config = dict(
    hidden_size=64,
    intermediate_size=512,
    norm_place='pre',
    bias='all',
    tie_word_embeddings=True,
    optimizer='soap_variant',
    learning_rate=0.0124,
    decay_fraction=0.716,
    decay_shape='linear',
)
Each number is 128 + 24 x the weight over its row's rms, rounded and kept within 0 to 255. Layers, rows and columns count from 0. The size above them is the row's rms in percent of the matrix's.

# layer 6 MLP up, 512x64, rms 0.261, rows 15-67, columns 0-63
size [ 93  98 106 113 102  94 115 109 142 111 119 112 101 100  98  78 112  96  80  82  87 106  84 110 111  98  96  86 113  98  90 119 112 119 107 104  87  88  98 115  93  87 113  89 111  99  90  90  76 104  96  85 100]
[[165 159 120 130 122 122 130 117 144 121 126 136 134 179 136 100  96 100 126 148 132 102 146 152  97 108 163 163 144 179 118 111 110 123 170 127  87 148 130 130 118 115 143 116 103 171 175 136  82 134 103 134 108 166 127 105 136 131  64 126 127 155 132 121]
 [140 151  98 124  92  92 129  61 166 140  79 138 134 103 103 136 154  94 166 155 130 169 110 139 103 125  87 116 151 110  99 125  95 117 121 131 138  99 108 126 116 134 153 125 154 127 112 192 107 144 114 144 130 126 131 147 112 151 131 158 110 134 128 144]
 [145  88 116 157 125 116 142  95 161 134 159 147 112 164 163 148  92 176 129 137  93 102  91 167 145  87 121 143 111 185 136 151 139 102 139 119 113 132 135 158  94 141 118 102 129 128 120 165 140 153 148 142 122 142 102 102 135 161 103  92 126 112 124 114]
 [ 97 187 138 139 116  76 109 129 159 153 133 146 160 120 134 118  93  99 101 100 125 111 152 167 153 112  89 102 145 116  93 140 116 103 132 115  95 153 147  90 158 139 106 146 134  94 161  82 134 156 118 139 140 130 132 114 114 149 101 114 125 117 149 100]
 [145 102 123 134 146 120 127 103  90 138 119 112 139 140 164 135 140  89 158 114 126 179 131 129 142 136 138  95 141 188 157 146 157 170 122  96 101 122 131  90  75 102 123 109 122 150  93 134  91 111 144  90 104 136 111 114 117 129 135 106 130 172 120  98]
 [119 159 154 130 142 101 140  94 145 103 161 107 119 121 116 131 148 126 138 153  95 147 107 121 137 101 165 125 104 114  88 110 137 119  96 106 141 117 175 123 133 120 138 124 148 102 126 129 123 144 116 134 100  78 139 140 147 143 156  99 107  94 190  56]
 [140 136 140 119 119 132 115  71 109  90 150  87 162 122 143 122 155 155 123  89 130 149 149 109  94 118 183 133 118  87 121  87 135 118 141 109 169 133 125 133 135 129 116 137 143 158 111 133 139 116 120 152  91 122 160  96 165  84  98 156 152 128 104 157]
 [122 177 133  98 145  89 121 119 155 172 102 140 102 124 107 157 135 135 103 107 153 103  80  96 147 111  85 159 164  97 144 149 114 127 127 155  91 143  93 111 169 138 113 119 136 104 114 132 117 117 142 106 120 151 112 170 106 115 147 154 145 129 165 136]
 [101 139 137 124 166 151 103 114 194 102  85 146 112 143 153 117 109 132 121 129  95  83  92  97 166 147 113 129 120 149 145 177 129 116 146 129 105 149 121  93 115 154 141 138 132 150 121 118 154 128 145 169 113  93 163 150 110 133 121 108 154  90 148 138]
 [126 150 167 121 121 100 113 141 127 105 130 167 162 132 127 115 119 129 188 109 140 159  99 119 139 142 163  94 136 100 105 111 129 113 135 138 128 176  82  93  96 127  97 100 108 129 108 127 160  92  87 156 122  97 134  90 129 112 149 154 115  97 115 140]
 [152  95 118 141 119 159  99  97 161 166 120 105 152 147 127 112 140 120 120 143 140 186 125 154 198 179 128 131 144 122 162 101 137 113 129 130 111 100  86 137 135 147 114 128 142 115 105 129 164 132 151 110 156 138 117  93 133 119 114 107  77 155 118 126]
 [132 110 115 134 113 121  60 107 186 134 155 169 137 142 115 117 105 100 138 115 151 107 130 104 200 128 130 150 150 113 132 124 155  92 156 128 121 139 173 123 154 142 131 148 129  99 138 132 147 100 126 117  98 132 140 133  87 133 133 169 103 139 151 102]
 [158  92 114 121 122 119 138 146 110 147 121 123 182 152 128 115  85  94  80 116 181 134 105 120 113 175 123 140 122 127 125 135 105 159 139 150 103 150 116 103 148 142 165  93 157 125 127 158 158 186 111 152 149 131 100 140 130 145 125 117 125 104  98 106]
 [159 105 178 149 105 153 142 143 104 152 101 112 138 107 119 154 129 136 129 124 127 144 134 164 120  88 146 105 138 134 158 127 145  79  80 138 163 117 184 161 113 155 156 148 148 135 101 140  80 125  99 116 118 144 137 118 139 104 118 150 162  98 149 109]
 [139 147 113 180 109 112  90 103 131 151 141 147 133 133 162 128  87 147 137 140 136 117 110 136 181 107 160 118 129 143 126 174 176  95 150 141 124 142 116 121 136 140 128 138  84  98 122 151 120 142 113 181  83  83 116 126 147 119 128 137 119  86 101 149]
 [108 145 117 166 123  80 154 144 139 149 163 148 135 100  48 137 140 135 121 105 149 153 122 131  99 126 101 141 126 139 157 130 111 139 106  74 101 117 110 115 155 138 135 117 124 108 133 115 128 107 109 140 114 148 112 149 141 116  64  91 123  90 102 115]
 [108 112 186 139 105  97 123 134  94 138 117 136 167 140 164 138 109 161 147 170 145 112 153 120 137 136 140 129 125  90 153 110 166 115 165 110 105 162 146 176 123 165 153 104 146 129 121 101 129 106 137 130 181 117 120 100 151 151 134  97 139  91 121 120]
 [129 145 146 114 125  99 157 162  97 146 166 113  89 122  84 153 128 103 100 100 117  66 127 133 145 130 139 146 150 112 109 125 122 146  69 155 103 143 122 122 134 135 136  87 110 139  99 162 156 148 108 127 107 134 119 147 171 112 133 156 153 100 105 158]
 [115 102 113 144 111 108 147 114 128 143 113 147 148 144 122 150 166 105 127  92 114 152  98 137 144 118 140 159 119  91 124 166 115  73 119 136 156 125 150 131 119 134 132  33  91 135 150 144 114 127 143  85 130 143 111 152 136 111 144 139 168 143 160 123]
 [151  97 134 154  94  89 157 144 172 133 149 131 128 116 128  87 148  83 119 109 106 100 148 124  99 110 168 120 136 106 141  89 165 123 103 161 126 112 149 151 143 184 138 107 109 127 135  93 104  92 123 111 136 109 172 135 112 111 113 116 136 143 160 108]
 [180 169 112 103 129 125 121 138 128 118 132 103 136 123 148  81 107  87 112 119 104 147 144 147 109  93 134 137 101 159 135 115  98 130 117 129 162 161 108  83  97 156 150 111 111 155 127 125 112 143 122 161  92 121 110 130  91 121 105 106 148 173  98 174]
 [132 129 121 142 166 146 142  97 135 139 113 171 137 109 152  84 161 136 148 166 114 157  85 130 145 153 120 105 166 110  92 102 139 122 135 110 102 118 131  91 118 172 123 137  88 151 133 156 134 108 133 137 135 149 130 118  99  88  96 162 166  86 142 106]
 [134 192 171 129 133 125 134 131 100 145 103 135 117 136 162  97 137 158 122 118 138 106 133  85 154 118 162  88 118 140 154 142 159 100 121  93 109 105 141 161 142 111 111  85  92 158 140 140 170 129 148 135 122  99 125 143 150 133  88 100 113  91 145 112]
 [135 111 116  81 174 103 104 129 124 149 118 121 110 135  93 141 142  82 125 105 150 107 178 106 127 127 116  92 124 176 127 129 143 131 101 101 118 129 108  76 120 181 112  68 119 138 114 178 110 140 126 113 134 131 146 119 100 125 122 106 159 139 121 134]
 [185 115 120 144 108  93 153 134 107 104 121 187 145 135 110 128  96 139 111 122 132  99 139 148 140 161 172 173 117 124 104 115  84 137 107 155 108 103 153 152 155 141 151 108 106 137 167 127 122 127 123 134 123 136 107  77 125 150 170 114 142 160 143 123]
 [150 128 119 146 137 128 137 120 130 130 156 109 105 112 170 113 141 125 101  77 156 142 121 179 140 125 124 148 137 122 145 106  96 132 110  85  93 172 120 102 120 147 178 153 139 168 109  92 158 116  86 137 106 128 168 167 118 106  93 134 122 113 115 149]
 [133 112 123 152 145 103 132 103  93 164 121 129 153  79 134 124 111 123  93 132 156 149 110 163  93 163 135 149 133 101 196 104 137 121 125 138 130 177 181  85 133 141 119 119 135 130 105 137 119 138 132 133 131 129  87 116 148 115 118 127 143 110  84 172]
 [155 155 111 135 139  86 100 188 139 131 115 149 139 139 109 136 130 140  97 163 127 121 124 154  46 151 149 113 157 118 150 148 148 125 133 132 134 139 169 114 148 132 163 152 120 188 118 115 126 100 119 152 150 149 157 122 123 140  95 118 112 103 136 145]
 [136 124 136 160 122 123  90 129 126 152 134 144 140 111 120 139 117 135 106 129 162 107  79 128 130  89 134 161 146 134 115 111 151 143 149 125 126  95 171 138 162 160 126 190 120 142 118 174 102 105 197 122  99 151 102 136  98 140 131 138 105 124 144  86]
 [141 131 147 155 122 108 143  85 165 106 114 152 195 104 123 115 134 123 172 125 159 119 113 110 119 148 153 184 109 142 148 107 136 131 103  71 133 145 110  93 124  96 179 128 113 153 119 119 138 150 134 121 140 128 139 133 110 134 124 104 115 118 147  74]
 [108  97 156 158 150 144  72 129 151 118 132 150 142 108 141 108  84 160 166 106 127 140 126 127 138 111 121 106 109 142 105 163 141 153 113 135 116 137  98 156  77 134 106 158  92 100 133 130 131 103 119 146  81  94 154 180 140 131 103 107 112 159 118 124]
 [133 118 139 128 172 111  90  88  97 137 155 149 124  85 122 110 131 104 120 121 105 132 179 170 168  69 142 104 156 124 143 136 101 111 139  99 149 156 126  98 123 134  97 133 145 145 179 143 118 129 120 118 120 124 151 126 155 158 104 134 107 172 143 129]
 [143 158  84 132 117  97 129 140 121  88 104 150 139 160 137 111 107 106 176 146 109  96 121  88 124 141 136 134 144 158 140 116 115 168 106 138 117 157 147 105 133 106 145  82 134 127 150 104 144 120 110 109 149  88 106  92 140 187 134 128 113 113 124 183]
 [160 136  81 122 125 122 151  86 114 111 144 152 132 140 122 150 148 196 138 108 163 117 100 114 139 131 117 111 153 157 134 115 129 133 125  85  82 103  87 157 131 113 157 104 137 159 124 133 153 129 141 144 115 131 108 102 190 111 118 137 133 141  84 150]
 [149 152 116  63 141 124 161 139 134  89 108 165 110 161 121 129 110 140 129 136 130 134 156 137 153 162 137  96 144 168 144  91 128 102 110 148 131 136 134 163 151 105 134 146 120 158 137  92 110 147 113 145 146 133 133 131 118 137  82 105 163 179 170 160]
 [125 132  95 121 133 143 163 121 159 179 183 117 135 131 110 102 114 121 111 103  96 117 101 155 139 126 110 164 105 140 138 121 107 145  97 138 117 116 157  92 164 149 112  96 111  75 136  97 152 126 136 138 119 112  95 127 164 186 152 103 134 114 153 125]
 [148 181 105 166 141 133 128  86 129 176 151 135 109 133 130 132 140 136 106 103 108 129 165 144 103 130 164 146 139  98 127 156 121 157 139 124 142  87 123 140 102 135  80 151 109 140 134 126 160 105 107 128  84 124 184 136 100 114 100 124 143 119 127 179]
 [131 150 122 129 104 110  84 129 122 117 163 115 116 140  96 148 145 122 114 137 129 122 127 113 111 121 179 111 129 158  96 107  84 108  92 143  90 107  69 136 114 141 111  79 132 109  85 157 103  84 124 125  97 113 146 115 107 143 131 115 155 178 116 128]
 [125 149 140 175 140  96 166 111 139  97 126 120 105 105 158 121 144 104 141 138 115 157 153 101 130 146  95 121 174 102  91 168 155 104 109 107 114 155 117 117 106 127 104 136  81 136 112 117 107 131  87 145 147 122 152 125 165 164 113 128 151 156 124 179]
 [136 125 109 117 130 128 137  96 141 107 173 127 155 160  99 132 141  97 149 126 111 161 145  76 132 135 130 133 118 145 138 122 139 108 115  93 104 114 180 119 110 115 154 108 150 160  87  83 114 114 146  93 148 144  97  76  94 104 108 111 153 168 142 124]
 [108 129 133 132 109 129 114  94  96 137 135 119 127 114 125 113 145 145 158 110 174 137 139 109 115 124 162 171 168 150 159 104 119 105 126  80 135 149 155 114 134 155 108 144 133 100  81 140 110 120 154 175 100 119  91 109 153 138  92 197 115 116 126 130]
 [101 143 123 137 138  89 102 145 112 139 101 156 147 119 139 175 159 127 108 116 116 135  79 102  97 147 139 164 168 151 152 144 112 128 100 138 128 137  85  90 133 102 169  89 160 137 140 110 154 154 163 116 100 139 107 135 127 107  81 128 132  95 119 138]
 [147 144 138 106 159 112  80  93 141 118 151 149  81  91 113 126 154 143 132 123 164 150  91  95 136 175 128 115 141 140 144 176  98 154 132  97 169 127 163 161 137 103 116 101 123 133 132 127 145 124  63 132 148 141 150 117 147 146 104 125 139 129 127 125]
 [143 112 139 104 118 132  92 119  92 131  79 125 163 114  92 120 129  91 131 103 112 134 135 131 122 162 124 127 140 134 174 110 121 134 148 148 127 125 109 153  98 123 135 148 184 127 165  78  69 127 131 166 132  93 163 136 110 136 125 150  86 105 110 144]
 [138 127  68 116 138 122  98  95 143 139 126 167 119 139 165 125 139 121 105 124  98 115 124 143 163 122 142 167 160  96 157 144 142  92 110 143  95  98 125 123 147  99 125 117 159 136  95 113 168 143 176 169 109 149  92 145 142 155 118 108 161 152 132 110]
 [124 111 120 150 153 127 106 114 126 106 117 145 157 160 148 118 116  90 101 140 137 145  85 118 145 144  67 144 126 125 116 137 107 146 123 162 134 138 148 105 120 145 142  68 107 119 146 152 182 104 113 107 131  75 108 167  84 112  99 122 126 143  99 144]
 [133 101 148 121 146  85 105 169 134 126 118 110 125 107 106 147 162  76 127 131 130  62 119 118 113 132 144 123 147 121 109 155 148  93  96 117  67 146 119 137  77 107 108  83 119 147 129 120 114 127  87 121 162 151 105 113 112 112 146 132 122 139 107 148]
 [133 162 131 122 170 144  91 140  93 126 143 112  91 130 144 152 122 121 134 102  72 106 183 144  96 120 160 138 132 102  92 159 113 139 178 163 137 146 113 140 109 140 135 164  96 163 135 133 120 106 128 109 128 154 111 125 123 141 162  96 142 152 162 132]
 [144 107 106 119 103 112 145 108 109 168 118 130 109 128 142 165 141 113 161  86 110 143 121 184 129 101 140 145  68 150 122  86 164 115 127 138  98 175 116 106 160 163 116 122 127 118 139 135 131 103 109 108 130 154 103 126 132 136 107 134 105 160  74 112]
 [110  73 109 115 121 138 157 132 166 144 151 159 169 105 146 139 122 156 147 189 135 150 110 128  85 135 154 131 161 122  95  97 146 120 122 110 145 167 131 133 152 124 128  92 145 108 155 121 177 151 118 138 116  75 121 110 159 129 126 100 128 123 127 105]
 [147 117 108  69 136 143 119 157 139 172 122 176 122 134 120 170 144 136  87 146 158 142 168 108 120 140 148 128 138 110 143 141 115 115 136 136 127 156  83  95 129 162 133 104 137 162 127 146 122 114 106 146 120 103 101 118 182 155 149 131  75 113 150 110]
 [132 117 144 117  93 124 168 127 138 145 119 143 138 118 137 171 138 126 164 105 122 133 147 161 124 129 171 162 146 147 100 102  62 125 119 118 150 121 129  91 158 128 173  89 127 126 125 137 114 121 117 110  98 106  99 182 123  83  78 116 113 134 131 118]
 [105 118 164 151 141 139  92 100  89 130 129 145 145 104 143 106 158  88 143 141 112 161 103 120 134 134 150  95 131 101 111 194  99 109 145 138  90 114 122  90 123 152 176 116 143 164 115 128 112 125 114  98  94 177 121 114 123 126 118 143 114  91 142 137]]
# layer 6 MLP down (transposed), 512x64, rms 0.267, rows 15-66, columns 0-63
size [106 111 108 122 106  92 112  99 129  96 110 105 122  88 104  86 142  89  84  89  85  98  66 114 109 108 116 103 109 101  89  98 105 107  92 112  87  85 104 135 106  89 105  62 114  99  66 102  84  95  91  92]
[[154 115 114 129 151 145 115 124 105 159 135 155 149 102 110 135 167 126 135 168 109 166 154 114 200 124 100 122  93  77 115 104 119 150 134 119 179  94 151  96 116 111 124 130 140 104 104 113 160 106 175 126 148 141 140 137 135 141 119 151 108 123 139 152]
 [136 116 101 125 121 113 144 109 152 138 186 143 111 139 163 100 119 110 136 129 108 187 114 130 180 112 146 123 110 102 141 141 144 118 103 159  82 144 172 110  90  92 127 155 122 134 154 168 125 112 149 131 143 111 150 133 138 124 105 100  87 126 165 147]
 [105 150 158 126 129 116  82 107 161 130  98 131 142 120 140 141  89 129 128 127 177 139 134 207 122 158 120 133 138  95 101 144 102 141 113 129 162 145 129 123 155 153 153 127 132 126 150 108 156 183  84 106 131 111 116 144 115 168 164 140 130 146 139 116]
 [143 133 145 135 149 102 137  92 102 138 140 110 114 118 135 178 186 168 142 121 108 144 122 123 138  90  86 112  93 142 134 106 174 109 154 144 101 175 147 111  82 118 108 100 150 136 109 135 133 153 126 133 142 106 138 169 142 124 162 112 158  93 131 119]
 [ 53 166 106  99 129 148 139 110 118 142 111 131 148 164 100  97 109 139 150 163 158 116  90 130 138 129  75  95 175 130 162 130 115 121 105 160 163 112 125 145 141 124 110 134 122 145 121 123 130 110  99 145 114 135 165 151 122 100 141 120 158 131 126 167]
 [144 133 149 120 166  98 107 172 135 133 136 115  61 136 163 144 139 153 157 125 122 151 118  82 143 113 101 142 153 113 123 105 110 158 129 122 142 136 148 126 175 120 149 122 143 115 106 153 102 163 105 124 164 114 104  90  83 175 117 118 110 104 114 136]
 [117 141 126 155 164 111 133 165 147 135  93 129 169 143 149 141 130  91 124 175  98 128 139 113 132 177 121 131 112 101 141 105 174  89 139 120 122 137  78  96 129 131 119 116 115 130 114 124 112 122 129 113 159  90 171 126 164 159 129 176 139 136 153 165]
 [117 130 115 148 134 105 125 127 136 126 119 123 153 120 163 110 172  89 120 124 128 156 160 184 103 141 140 136 125 136 170  87 111 103  91 104 130 129 110 115 130  91  67 141 122 115 152  78 153  97 114 127 103  83 133 109 128 146 145 160 110 142 157 107]
 [160 132 135 121 135 133 130 129 112 108 126  79  94 156 123 120 153 131  97 113 128 116 123 139 141 163 119 129 140 168 132 121 116 142 139 108 110 132 138 156 160 185 161 100 141 121 125 120 142 178 160 126 121  96 137  75 148 154 134 190 138 117  84 169]
 [115 120 111 160 124 148  72 155 162 109 127  82 115 129 144 150 123 148 147 143 129 126 130 139 177 145 143 170 149 152 172 183 127 115 117 153 122 123 128 161 152 149 167 158 137 147 134 128 117 143 158 149 145 125 100 165 110 150 142 120 180 140 104 125]
 [132 137 165 102 123 113 112  94 108 118 117 155 129 148 111 133 126 126 108 125 161 135 159  94 150 165  99 119 101 132 120  87  94 147 148 105 112 174 156 100  81  91 124  98 105 153 112  86 130 137 109  94 154 154 142 109 147 169 128  92 120  98 109 124]
 [ 98 130 119 155 106 110 129  98  82 123 105 103  95 132 159 135 118 102 126 155 118 176  70 136  96 173 116 107 137 124 155  91 136 154 132 113 123 149 115 143 139 118 138 129 104 160 168  85 156 135 103 158 111 117 110  93 120 159 136 135 116 154 101 105]
 [135 118 130 119 107 119 138 119 114 121 182 163 133 106 160 177 147 142 111 161 108 146 123 176 147  63 157 135 102 132 118 156 129 117 150 130 148 108 100 153 113 107 106 140 125 115 156 175 112  85 153 107 115 129 163 174 106 119 134 110 108 116 127 120]
 [137 151 170 102 132 188 131 139 133 132 108 143 142 156 135 133 105  92 121 120 140 108 117 119 100 153 117 150 130 100 115 122 154 167 139 154 105 165 126 115 105 130 178  95 117 128  58 135 158 164 123 167 129 130 145 110 120 158 125 144 107 167 128 157]
 [ 93 129 150 114 137 146 106 138 123 125 104 111 132 139 146 103 157 119 124 144 111 121 186 146  80 136 122 121  70 121 167 105  77 142 111 130 143 130 102  93  94 109  66 114 162 149 136 151 152 141 125 106 161 118 138 170 126 115 144 156 137 109 126 126]
 [134 159 147 123 127  81 129 164 142 117 110  89 113 151 180 130 117  81 130 129 101  87 152  80  92 146  94 100 105 144 107 139 150 101 119 173 145 124 151 113 128 110 120 150 145 141 130 126 116 134 148 109 130 113 135 144 117  94 174 139  78 133 145 147]
 [105 133 110 109 133 131 109 131  63 110 118 109 111 170  97 105 167 119 154 124 141 108 149 119  91 111 131 147 130 132 108 142 126 142 126 107 167 111 120 102 112 146 127 145 114 135 104 189 124 118 104 103 158 120 138 149 134  87 178 140 169  92 102 163]
 [ 80 108 137 144  93 119  57 131 144 122 150  85 127  99 148  93 127 143 116 113 168 168 117 124 154 145 120 107 124 131 137 156 121 132 129 111 132 149 141 135 175 162 149 112 154 108 117 136 101 153 110 113 109 113 105  71 120 136 123 142 134 184 116 131]
 [103 115 158 170 134 155 142 108 145 166 101 110  86 107 131 109 108 160 124 145 111 105 144 116 136 135 132 115 136 105 100 147 105 116 107 133 131 173 128 127 132 108 196 165 164 136  84 131 156 165  95 134 113 120 135 128 118 123  94 152 158 115  83 144]
 [ 95  92 164 160 128 140 144 113 144  93 131 108 120 122 147  82 119 151 136 128 167 116 149 113 144 101 146 125 130 150 185 110 104 194 164 151 114 109 140 146 158 151 115 137 141 132 130 103 154 115 141 137 119 140 167  94 142 140 164 137 153 159 104 108]
 [136 120 149 124 135 165  97 137 126 107  92 106 125 117 118 197 102 148 167 142 139 133 123 141 112 106 124 115 129 128  92 115 158 100 116 142 135 103 137 147 173 119 126 115 172 134 131 155 146 110 162  88  88 144  84 141 127 101 167 109  77 125 149 120]
 [162 133 110 128 108 128 169 133  83 142 150 106 144 163 132 130 118  93 145 120 114 114  73  81 109 148  86 114 132 127 106 166 137 137 142 139 113  98 164 147 115 120 197 105 134 123 123 146 131 140 153  98 136 120 145  83 174 137 135 152 141 143 120 132]
 [115 101 160 172 139  96 138 109 112 158 123 114 107 154 146 133  93 139 118 127 125 142 150 157 133  95 127 102 104  68 108 120 114 170 137 160 148 171 154 156 130 133 114 174 110 132 131 121 146 190 130 108 119 115 114  86 162 130 108 104 131 146 129 107]
 [112  99 133 138 116 144 152 102 161 136 133 155 117 155 136 112 134 112 164 125 165  91 156 149 155  82 128  94 174 178 132 102 139 113 136 135 109 137 123 108 126 117 101 136 161 153  82 112 105 111 130 176 150 144 155 119 111  99 138 160 143  97 156 101]
 [130  87 134 168 127  85 138 114 114 124 137 105 165 151 132  91 148 106 101 126 122 121 114 132 206 142 113 107 133 155 129 147 111 153  93 123 166 110 184  78 113 155 130 137 125 133 127 118 146 106  92 117 110 115 152 104 142 159 111 141 131 158 127 130]
 [110 118 166 101 144 122 140 128 103 126 126 125 131  94  89 107 134 108 117 130 116  59 170 143 115  82 116 128 119 134 120 138 111 169 110 145 183  83 149 100 127 151 102 115 118 143  95 160 118 143 140 144 153 108 102 155 123 139 135 144  94  85 101 124]
 [128 181 108 115  95 123 135 125 179 159 114  83 150 144  99 149 141 132 113 123 135 125 151 109 184 126 134 108 151 151 103 112  91 163 108 132 114 101 135 128 172 144 120 119 135  86 158 106 120 167 107 129 107 145 129 154 121 152  78 161 128 130 147 126]
 [ 66  97 148 144 122 146  98 149 135 144 150 102 149 134 159  89 148  77  94 161 134 120 138 134 144 126 166 116  77 144 116 144 108  98 149 133 122 141 109 142 103 114  93 110 110  93 151 115 124 154  90 138 115 130 172 135 134  98 118 121 102  94 123 121]
 [148 140  69 104  58 132 120 132 129 101 133 122 130 129 137 114 109  96 104 158 108 121 149 123 147 124 173 173 130 142 169 103 128 130 129 132  98 163 111 131 129 135 118 124  90  88 151  98 171 133 143 153 146 122 112 145 105 137 111  93 115 128 127 178]
 [123 165 133 100 136 176 105 134 110 121 101 175  86 106 111 147 167 117 114 140 135 119 151 122 125 158 129 150 105  93 154 122 118  80 144 151 139 166 114 123 122 103 121  96 134 113 128 151 162 138  89 147 119 137 122 134 115  87 117 175 130  91 180 120]
 [ 95 149 158 124 120  99 116 145 143 132 136 148 173 145 164 134 181  80 120 119 155 140 119 106 158 161 107 194 137 163 110 131 137 117 103 127 164 148 139 105 117 156 170 122 122 151 132 163 133 130 134 107 113 102 147 144 102 125 145 120 132 145 177 126]
 [131 109 156 150 141 103 139 134 143 116 157 151 160 114  66 102  93 133 107 129 122 119 120 120 154 143 130 169 105 121 111 127  91  84 136 136 125 157 126 125 154 192 148 135 137 176  83 151 148 101  90 144 127 150 150 122 144 133 101 122 116 100 134  97]
 [155  86 146 130 127  98 118 124 136 132 123 129 166  84 147 131 152 126 134 129 156 117 221 154 133 128 125 114 146  96 151 137  61 102 134 103 126 113 100 145 110 112 120 119 135 139 128 134 161 132  78 110 102 101 145 146 160 118 145 122 136 115 110 122]
 [117 130 142 149  93 154  97 134 156 111 120 174  97  96  95 132 163 148 133 132 129 158 116 114 173 120 117 150  87 107 193 134 117 101 137 111 125 138 120 108 147  84 128 136 123 161 108  99  97 137 121 153  94 119 128 158 132  96 147 148 167 133 101 149]
 [125 138 171 118 125 154 137  81 111  97 127 121 111 129 118 122 140 144 134 178 143 150 151 128 104 150 106 113 164 173 172 141 123 153 142 126 165 151 147 151 152 121 123 112 146 146 109 155 162 129  86 130  96 151  83 155 142 125 175 129 121 157 117 169]
 [139 102  79 139 133 123 146 148  97 129 148 104 132 158 144 149 142 115 128 146 130 132  94 106 110 147 136 109 146 168  93 107 161 104 127 146 131 154 163 115 118 126 150 148 170 152 182 136 106 120 180 122 134 131 152  85 109 115  56 129 118 124 110 131]
 [139 188 138 148 146 124 154 161 102 123 146 125 131 126 174 145 168 128 102 131 141 134 156  88 118  89 155 131 125 148 174 118 142 133 176 152 136  63 139 127 129 144 145 139 131 147 120 150  97 137 123 110 131 158 175 169 107 106 128 139 150 117 141 144]
 [129 118 147 147 153 104 124  89 127 165 134 104 122 145 135  99 108 121  76 121 147 146 116 133 157 112 105 116 123 120 158 144 129 182 133 111 109 173 137 120 144 158 164 155  94 140 111  91 115 138  90 129  92 144 117 100 129 158  90 125 175  81 136 125]
 [146 121 117 143 140 134  94 123 139 110 130  98 112 118 153 161 128 134  69 157  94 205 153 149 153 108 129 124 144 116 148 134 149  86 129 141 147 112 116 127 142 106 138 138 122 136 167 105 107 160 155 103  97 145 127 150 133 103  79  86 115 161 131 132]
 [ 94 157 119 105 122 160 119 138 131 155 118 101 137 142 155 130 186 116 112  74 158 104 138  99 144 167 138 169 120 103 136  96 115 167  85 127 139  93 138  85  82  79 147 139 101 159 126 130 123 122  93 124 142 137 134 122 131 111 122 118 131 126 112 143]
 [140 157 125 155 164 170 179 168  84 112 163 101 114 155 129  95 128  97 130 127 134 106  92 177  97 134 137  98 135 119 140 121 143 108 123 113 152 149 133 121 135 139 130 123  97 142 164 105 119 120 139 125 125 139 146  64 139 123 147  94  95 157 124 155]
 [160 132  70  72  84  81 123 130 154 116 136 120 118 128 132 141 145  95 108 144 138  92 116 123 107 148 108  70  96 124 127 165 144  91  92 148 169 147 137 101 137 129  98 134 134 115 141 115 144 142 144 144 160 121 142 106 126  88 112 134 141 106 127 149]
 [139 152 128 165 148 114 138 131 157 106 122 184 119 108 136 170 104 131 169 142 133 140 157 148 122 142 131 163 124 118 149 126 101 108 122 136 112 153  71 139 157 152 114 120 119 125 103 122 114 143  67 158 126 105 117 176  80 127 138 148 125  81 129 151]
 [106 102 174 168 155 107 122 104 144 137 105 100 118 142 117 133 117 100 107 103  99 105 140 126 144 113  93 100 138  93 124 130 115 196 141  93 122 167 146 142 123 147 132 167 136 149  81 104 104 155 139 120 136 119 105 103 127 172 137 154 133 106 148 159]
 [136 125 145 157 114 121 128 161 148  96  99 150 140 109 104 138  92 142 178 107 152  73  94 111 117 188 103 146 126 134 121 120 139 117 136 115 163 182 142 119 142 132 130 109 133 118 135 123 126 115  93 112 140  97 114 131 108 160 102 112  89  85 110 163]
 [128 112 144 110 111  93  79 123  81 175 179 142 147 136  86 104 124 102 148 136 133 140 128 131 105 115 137 115  98 105  82 126 108  97 121 118 150 143  98 128 168 110 119 125 133 111 152 101  96  99 134 140 161 137 121 130 109 133 132 148 137  78 141  77]
 [151  87 131 144 157 114 103 107 115 147 110 121 117 145 113 122 109 176 109  93 108  89 113 112 122 106 119 118  90 111 109 111 158 122 128 127 104 151 130 119 104 130 111 155  63 109  89 151 158 144 142 169 139  73 113 125 141 151 100 105 117 116 156 160]
 [126 144 142 138 103 158 123 141  98 122 131 148 143 139 148 114 150 174 143 146 158 102 170 151 116 102 129 143  83 143 160 118 103 172 116 151 142 105 119 121 125  81 109 118 110 136 129 100 118 151 116 175 161 140 120 161 110 114 174 146 151 133  65 115]
 [106 145 132 180 133 131 100 160 114 147 109 147 111 124  79 144 124 122  94 126 138 131 146 115 123 122  90 177 130 149 147 133 106 152 137  95 155  90 153 130  90 100 126 153 127 140  84 127 114 165 151 132  77 104 147 123 119  76 161 131  99 126 135 110]
 [ 84  85 132 158 141 148 116 137 144 123 148 116 134 151 135 105 157 126 116 136 144 113 183 141 150 120 156 128  89  92 133 138 149 107 158 136 177 139 164 141 109 107  90 155 123 131 173 150 158 140 145 128 149 132 183 147 132 119 150  80 133 109 114 110]
 [132 147 111 157 123 151 121 141 140 130 134  82 141 140 174  83 122 122 100 124 110 152 102 110 196 118 110 170 129 132 125  90 124 143 122 143 130 123 161 171 148  97 155 159 142 121 147 119 142 104 165 149 140 161 117 128 112 136  89 104 143 125  76 141]
 [ 94 126  93 163 115 101  90 153 111 124 114 102 113 102 118 181 156 143 123 123 144 102 116  98 104 144 170  90 136 142 113 136 120 100 145 158 113 101 131 137 149 110 115 152 136 145  90  79 103 159 167 113 122 170 136 118 113  91 126 121  95 127 153 138]]